config.toml
d_model = 192
norm_place = "pre"
norm_eps = 1e-05
lr = 0.0043
grad_clip = 0.5
final_lr_fraction = 0.0
batch_tokens = [32768, 65536, 98304]
dataset = "wikipedia_en"
Each number is 128 + 32 x the weight over its row's rms, rounded and kept within 0 to 255. Layers, rows and columns count from 0. The size above them is the row's rms in percent of the matrix's.

# layer 9 MLP gate, 448x192, rms 0.224, rows 315-336, columns 48-95
size [113  97  97 101  99  99  95 104  94 101  98 106 107  97 107  88 100  96 116  98 100  99]
[[106 113 174 142  56  99  72 142 121 146  88 165  88 128 176 115 191 127 115 116  90  69 159 109 144 116 114  79 140 109 163  83  83 104 145 149 148 143 110 171  96 108 134  70 213 103  97 102]
 [114 158 164 199  75 133 113 166 108 107 166 139  85 119 158 131 120 145 135 131 107 119 139 150 143 104 122 160 135 147 138 152  82 114 123 152 123 147 156 136 132 169 219  85 108 126 176  85]
 [114  64 167 120 190 142 120 167 156 107 149 159 131 138 139 119 190  93  92 133 146 114 115 146  82 105 141 107 142 133  53 128 178 148 161 125 123 157 136 140  84 109 175 116 125 178 170 125]
 [ 69  93 153 147 115 114 112 155 164 123 131 183 134 102 160 140  83  91 157 123  88  89 120 144 114 122 134  82 106 140 117 116 113 153 133 110 123  76 132 116 111 145 140  94 160 152  86 129]
 [ 98 102 140 136 164 159 119 172 136 120 101 125 108 133 135 166 119 145 141 152 127 160 146 121 145 121 163 115 117 117  80 115  92  63 123  67 109 162 145 126 150  88 186 104 142 118 144 107]
 [163  98 145  79 123  67 144 117  86 135 159 127 136 126 146 175 119 114  93 146  92 123  78 120  95 113 194 182 129 103 149  92 134 131 139 109 131 126  77 179 157 124 153 142 140  98 122 152]
 [ 57 130 103 125  61 127 127 133 102 144 165 142 160  91 101  95 122 122 105 103 147  76 161 173 153 175  86 137 107 102 120 108 140 130 150 131 116 169 113  90 168 148 134 169 112 140 132 139]
 [ 92 205 135 122 102 134  85 111 115  82  90  56 132 107  73 102 119 130 120 105 102  93 122 133 121 109  85 107 116 138  86 101  45 169 100 144 136 112 137  96 155 152 147 109 115 165 138 132]
 [119 152 122 166 151 201 116  92  90 143 121 144 119 113  72 138  96 122  77 168 117 141 153  81 159 140 102 157 101 176 158 191 109  90 147 145 111 153  62 163 154 134 160 170  95  76 121 155]
 [145 158 217 151 173 105 169 111  77 114 145 163 103  83 167 141 123 114  89 109 206 159 159 156  87 115  93 118  89  92 121 132 129  56  58 173 114  86 157 135 170 123 162  98 113 167 148 119]
 [ 86 114 102 137  99 125 111 123 208 142 104  74 178 188 125 147 131 168 148 136 166 171  74  94 123  85 139 145 111  96 147 128  70 134 164 112 131 101  91  77  61 147 161 125 100 153 112 121]
 [ 41 149  90  68  63 131 145 116 127 121 136 193  86 162 177 159  96  74 134 123 157 118 144 162  97 106 135 172 120  77 126  89 131 120 108 153 143 161 135 117 112 118 119 134 129 129 179 136]
 [ 65 184 130 109 147 107  54 157 132 115 141 117 137 146 163 107 102  53 144 116 110  94 172 180 126 135 122  77 140 141 132 109 125 172 110  89  79 104 151 136 113 146 167  93 170 135 141 117]
 [132 134  87  64 196 170  93 130 126 150 116 142 119 143 148  69 155 142 149  86  72 168 153 156 130 128 136  98  71 132 127  88 130 182 108 129 137  91 113 115 103 130  82 151 142 166 123 127]
 [123 187  77  89 138  89  78 116  94 143 117 143  95 155 128 174 190 158 111 174 150  98 119  81 105 112 101 163 110 108  94 156 123 130 176 198 210 117 160 168 134 116  87 119 171 141 104 167]
 [126 136  72 159 159  99 173 142  88 114 158 139 126  89  80 154 162 148 143 183  98  98 124 135 191 130 134  83 181 100  77 171 160 156 115 126  74  97 152 109  74 117 125 131 126 148 142 147]
 [141 117 132 102  86 224 100 140  98 168 131  94 131 121  60  64 123 172 164 174 140 116 101 125 133  93 142 144 148 119 142  85  98  71  94 151 126 115 151 149 136 125 174 179 176 122 151 110]
 [109 163  58 134 101  93 112 102 104 137 132 118 113  80 165 127  66 123  81 158 114 172  96 108 157 118 139 139 166 155 113 145 130  93  77 143 124  93  98 155 148  95 154 128  77 126  88 131]
 [124 103  67  46 126 154 119  96 103  94 155 150 157  95 128 116 118 119 117 124  97 131 170 129 107 180 162  95 109 133 173  75 181 179  91 136 116 141 148 117 145 109 131 105 213  67 106 193]
 [133 128 218 161  97 108 163 123 119 127 144 112 106 100 142 115 174 160 142 152 182 142  93 147 120 133  89  88 135 113 127 142 134 132 148 110 131 115  71  84 128 176 158 146 166 167 120 170]
 [ 82 162 153 180  93 106 182 146 102 140 103 105  66 108 129  90 125 111 167 123  89 119 117 172 122 110 153 197 138 123 172 125 130  94  95 119  94 110 130 120  92 115 138 132 139 148 117  55]
 [114 147 147 106 107 173 119 185 172 120  93 141  78  78  79  94 122 134 125 126 147 131 132  76 168 132 155 131 200  65 113 154 103 121 175 133 178 138 162 147 119 110 100 141 136 147 132 127]]
# layer 9 MLP up, 448x192, rms 0.243, rows 315-335, columns 48-95
size [105 107  92  92  97  94  96 105  97  97  94 107 105 100 107  92 101  92 103  99  98]
[[116 146 128 101 127 142  93 149 104 118 133 105 101 118 104 117 163 119  85 118 121 106 106 146 138 134 146 149  90 115 165 117 109 132 117 158  84  65  94 157 137  96 153  66 135 103 109  93]
 [157 151 105 130 136 154  76 134 116 100 162  96 130 158 167 187 134  84 117 141 190 151  89 107 139  85 107 102 130 118 141 157 119  99 147 121 124 129 138 157 140 134 142 182 151 107 131 144]
 [126  74 132 121  84 162  74 152 182 142 138 149 127 139 150 116 112 171  78  98  98 141 136 192 141 136 133 113 145 175 178  96 147 165 124 150  71 146 156 142 130 186  86  88 130 126 156 127]
 [128 158 209 163 140 177  83 107 175 134  71 111 140 133 175 115 113 128  87 118 158  89  90 112 104 143 157 185 117 225 136 145 108 132 160 134 144 161 147 111 162 158 119 101  78 102  12  83]
 [133 188 127 159 152 182 120 145 154 117 144 107 139 142 163 114 161 101 148 143 147 145 120 123  96 157 138  89  75  77 173 160 152 133 181 167  86 212 116 140  82 173 168  88 170 121  51 136]
 [130 115  97 143 146 138 135 156 143 150 101  58 141  63 151 135 108 170  99 125 142 104  96 180  63 114 133 191 138  87 119  95 152 104 149 135 148 173 193 160 107 157  59 115 158 130 104 140]
 [119 149 179  80 112 132 196 123 136 177 103 120 115 122 211  87 132  57 133 131  97 163 184 152  88 143 132 100 137 115 132 105 172  57 130 160  96 110 147 134 187 109 103 112  92 145 124 145]
 [108 193  48 120 143 153 176 109 139 155  95  63 149 180 122 188 149  80 181 130  67 116 101 149 170 155 143 128 117 168 141 123 101 123 127 143 159 135 156  69 140 162 169 179 152 116 111 136]
 [185 151 114 148  55 173 169 125 114 122 111 149  91  96 109 102 129 111 141 186 143 147 156 151 147 107 138  98  98 139  57  95 149  95 149 106 110 109 163 122 103 110 176  72 143 135  89 124]
 [164 121  99  90 113 185 154  84 122 127 132 117 111 132  97 109 148  76 149 140 129 106 106 181 145 168  99 139 131 109 144 173 119  95  50 142 155 131 112 149 140 172 117 166 152 167  70 120]
 [168  88  72 135 156 200 143 103 124 126  93 112  91 111  96 165 102 125 150 146 184 140 136 102 144 106 119 160 118 154 127 134 119 107 160 126 160 150 164 122 160 141  85 118 134  49 166  73]
 [126 114 136 101 117 165 150  84 111 119 184 107  81 142  84  95 158 154 156 105 180 143 139 150 120 127  80  94 154 130 116 159 173  90 148 114 135 141 127  92 108 112 116 142  87 140 150 119]
 [ 79 112 137 154 144  75 147 126 149 132 139 140  69 107 160 160 110 162 166  85  82 122 161 162 171  84  93 133 151 124 180 183  89 112 159 113 161 138 126 181  88 159 160 163 134 123 115  81]
 [126 143 111  96  95 114 142 145  92  97  94 124  92 120 181 107 114 132 127  93 152 119 128 137  93 136 121 152 106 140 102 132  85 200 138 143 132  77  90 133 110 150  94 124 205  52 127  96]
 [ 88 179 122 145 154 128 132 120 104 197 154 132 145  77 101  72 131 122 101 129 116 116  96 111  66 152 125 126 152 128 147 164 126 142  85 185  70 163 167 143  75 181 130 123 124 117 188 158]
 [168 113 157 167  42  72 115 161 145  73  67  73 111 207 134  60 127 138 153 140 180 128 127  68 120  97 143 170 176 138 124 121 174 129 144 132 133 142 131  91 157 133 122 110  69  83  73 109]
 [158 125 111 116 173  86 134 116 172 124 164 142 142  65 138 100 179 125 160 127 114 106 155 108 140 140 167 129 148 183 143 128 101 120 188 117 109  88 142 100 128 140 105 148 134  84  93 107]
 [149 110 105 121 125 100 108 116 148 128 130 159 155 123 129 119 137 107 165 144 115  83 140 101  90  93 133  84 132  99 126  83  95 164  98 102 127 118 123 165 158 155 157 147 126  60  48 102]
 [125 125 164 127  88  90 121 166 112 129 136 118  74 103 111 126 134 109 142 113  92 178  94 167  49 124 150 166 106 129 129 170 134 162  98 133 150  96 170 165 138 105  98 111 149  80 102 160]
 [105  93  63 136 177 103 104 108 163  80  91 116 142 145 148  72 173 152 139 102  88 131  95 129 158 190 118 127 109 128  46 194 138  81 202 128 105 121  81 132 129 140 130 141 176 156 127 165]
 [144 120 110 188 129 132 169 114 108 117  83  82 104 202  71  74 125 124 111  57 144 111  64 121 114 101 189 107 162 140 152 114 122 155 160 157 124 198 127 127 158 138 143 111 155 160  82 183]]
# layer 9 MLP down (transposed), 448x192, rms 0.231, rows 315-335, columns 48-95
size [105  96  92  99 101 102  99  99 102  93  96 108 101 102 102  74 103 102 108  98 100]
[[149 127  90 109 139 133 135  99 165 156 103 148 142 218  87 122  80 156 132  88 126 121 153 145 153 130 126 113  86  84 119 102 131 120  98  89  83  86 130 104  94 145 103 163 135 116 110 139]
 [135 170 154 145 132 148 178 146 101 129 144 192 108  95 144 140  99 109 143  99 199  52 131 150 173 102 133 151 124 117 156  97 128 140  88 111 148 103  63 113 107 127 134 112  59 148 106 108]
 [130  86 145 139 125 164 193 157 144 100 132 110  79 137 131 120 124 144 160 105 133 115  68 131 106 114 132 132  76 110 104  57 115 116 150 130 119 161 184  54 123 130  97 119 135 122 102 187]
 [ 88 118  82 170  83 110 107 100 151 204 188 142  74 117  56 148 100 156 183  81 128 125 128  88 116 105 129 170 167 136 108 105  80 160  67 128 151 112 178 147 124 145  96  89 120 160 181 150]
 [106 146 163 136 144  90 148 144 111 177  66 106 142 165 132 223 110  95 163  84 128  81 122  80 124 160 114 104 130 111 114  95 110 136 142  88 151 173  88  83 167 128  92 138  51 193 119  75]
 [131 178 151 132 124 191  97 147 118  93 138  92 161 180  96 107 114 125  80 117 146  97  98 109  86 135 163 102 192 167 103 103 107 129 147 174  91 165 148 163 114 122  82 152 144 117 122 115]
 [ 91 135 179 104 134  95 158  99 142 155 109 113  94  85 170 109 147 123 152 122 157 116 134 160 160  95 143 121  96 116 175 110 102 119 140 128 163 122 117 124 119 116 137 118  71 149 124  93]
 [116 151 107 180  46 171 107 185  72 204 107 157 136  94 135 159 154 129 184 133  97 169 117 122 161 118  33  70 174 102 103 104  91 159  86 195 162 128  95 145 102 109  96 125  78 113 192 139]
 [ 99 118 131 101 127 132 113 118 114  96 117 125 121  99 152 153 157  83 105 123 126 118 165 143 148 184 150 117 182 201 131 121 116 152 134 118 116  88 124 196  98 171 169 125 161 159 136 117]
 [179 136 170  91 191 134 136 112 124 161 188  73  89  95  92 163 124  88  60 112 163 137 173  69 139  86 115 114 158 131 162 112 116  86  72 136 138  90 107 143 114 108 106 148 163 113 102 147]
 [125 159 121 104  96 151 133 148 194 102 118  87 158 141 150  87 109 108  99  64  82 133 159 144  72 151 151 155  73 167  82 101  65  83 120 138 106 112 111 121 168 100 126 143  69 186 146 119]
 [ 99 116 130  15  94 179 108 117 126 134 127 176  89 161 102  98 126 157 138 108 153 137 115  95 151 158 166 113 109  89 128 117 134 120 137 144 139 144 112 174 150 103 159 148 103 121 149 112]
 [126 159 114  71 131 147 133 158 102 130 123 135 156  92 147 154 114 123 120 124 105 135 144 112 133 175 123  98 121  93  84 150 121 163 114 143  84 119 108 143  75 153 148 132  90 158 142 154]
 [168 116 143  97 158 146  87 133  62 106 156 116 129 111 131 159 125  92 124 104 120 120  87 146 106  90 127 125 152 105 132 105  93  95 136 169 143 127 119  81 139  71 123 116 145 159 148 138]
 [ 76 105 138 108 157 138 193 118 175  94  95 104 126 108 113 112  83 136 144 166  84 106 161 167 126 113  98 115 137  95 127 124  56 147  87 164 114  95  83 173 129 161 130 128 131  94 123 145]
 [110 129  90 105 169 161 133 141 131 116  85 208 102 116 129 126 114 126 138 128 241 104 130 165 149  85 126  77  42 101 121 145 120 121 148 135  96  87 136 138 121 123 132 177 119 153 167 127]
 [138  89 127 132 146 151 129  88 132 115 142 122 155 133 117 163  76 193 160 166  99  68 158 131  43 146 112 134 163 127 130 104  91 107 125 110 108 121 138 139 130  91 113 166 105 144 136 107]
 [148  98 135 108 151 118 152 135 100  62  85 133 113 124 167 180 113  92 154 111 115 139 142 136  98 147 148  94 176 132  84 106 217 168 180 131 118  81 194 165 159 139 167 120 107 126  51 132]
 [ 91  99 139 131  89  81 130 154 136 154 137 140 119 131 172 166 146 153 151 162 101 127 161  93 100 137 111 188 100 193  97 124 158 116 131 207 128 178 153 121 166 142 139 104 158 132 115 108]
 [101 152 144 110  40 129 141  68 145  99 182 144 158 226 107 115 178 103 110 113 133 113 135 134 191 126  80 135  85 101 130 127  80  69 130 145 133 133 184 100 106 150 174 156  63 129 143 132]
 [114 123  89 204 177 154 137 161 190 151 107 185 140  82  72 141 103 115 122 151  68  93 109  97 178 125 165 149 129 137 135  89  94 124 115 137 145 127 138 170  77 150 157 105 120 124  88 129]]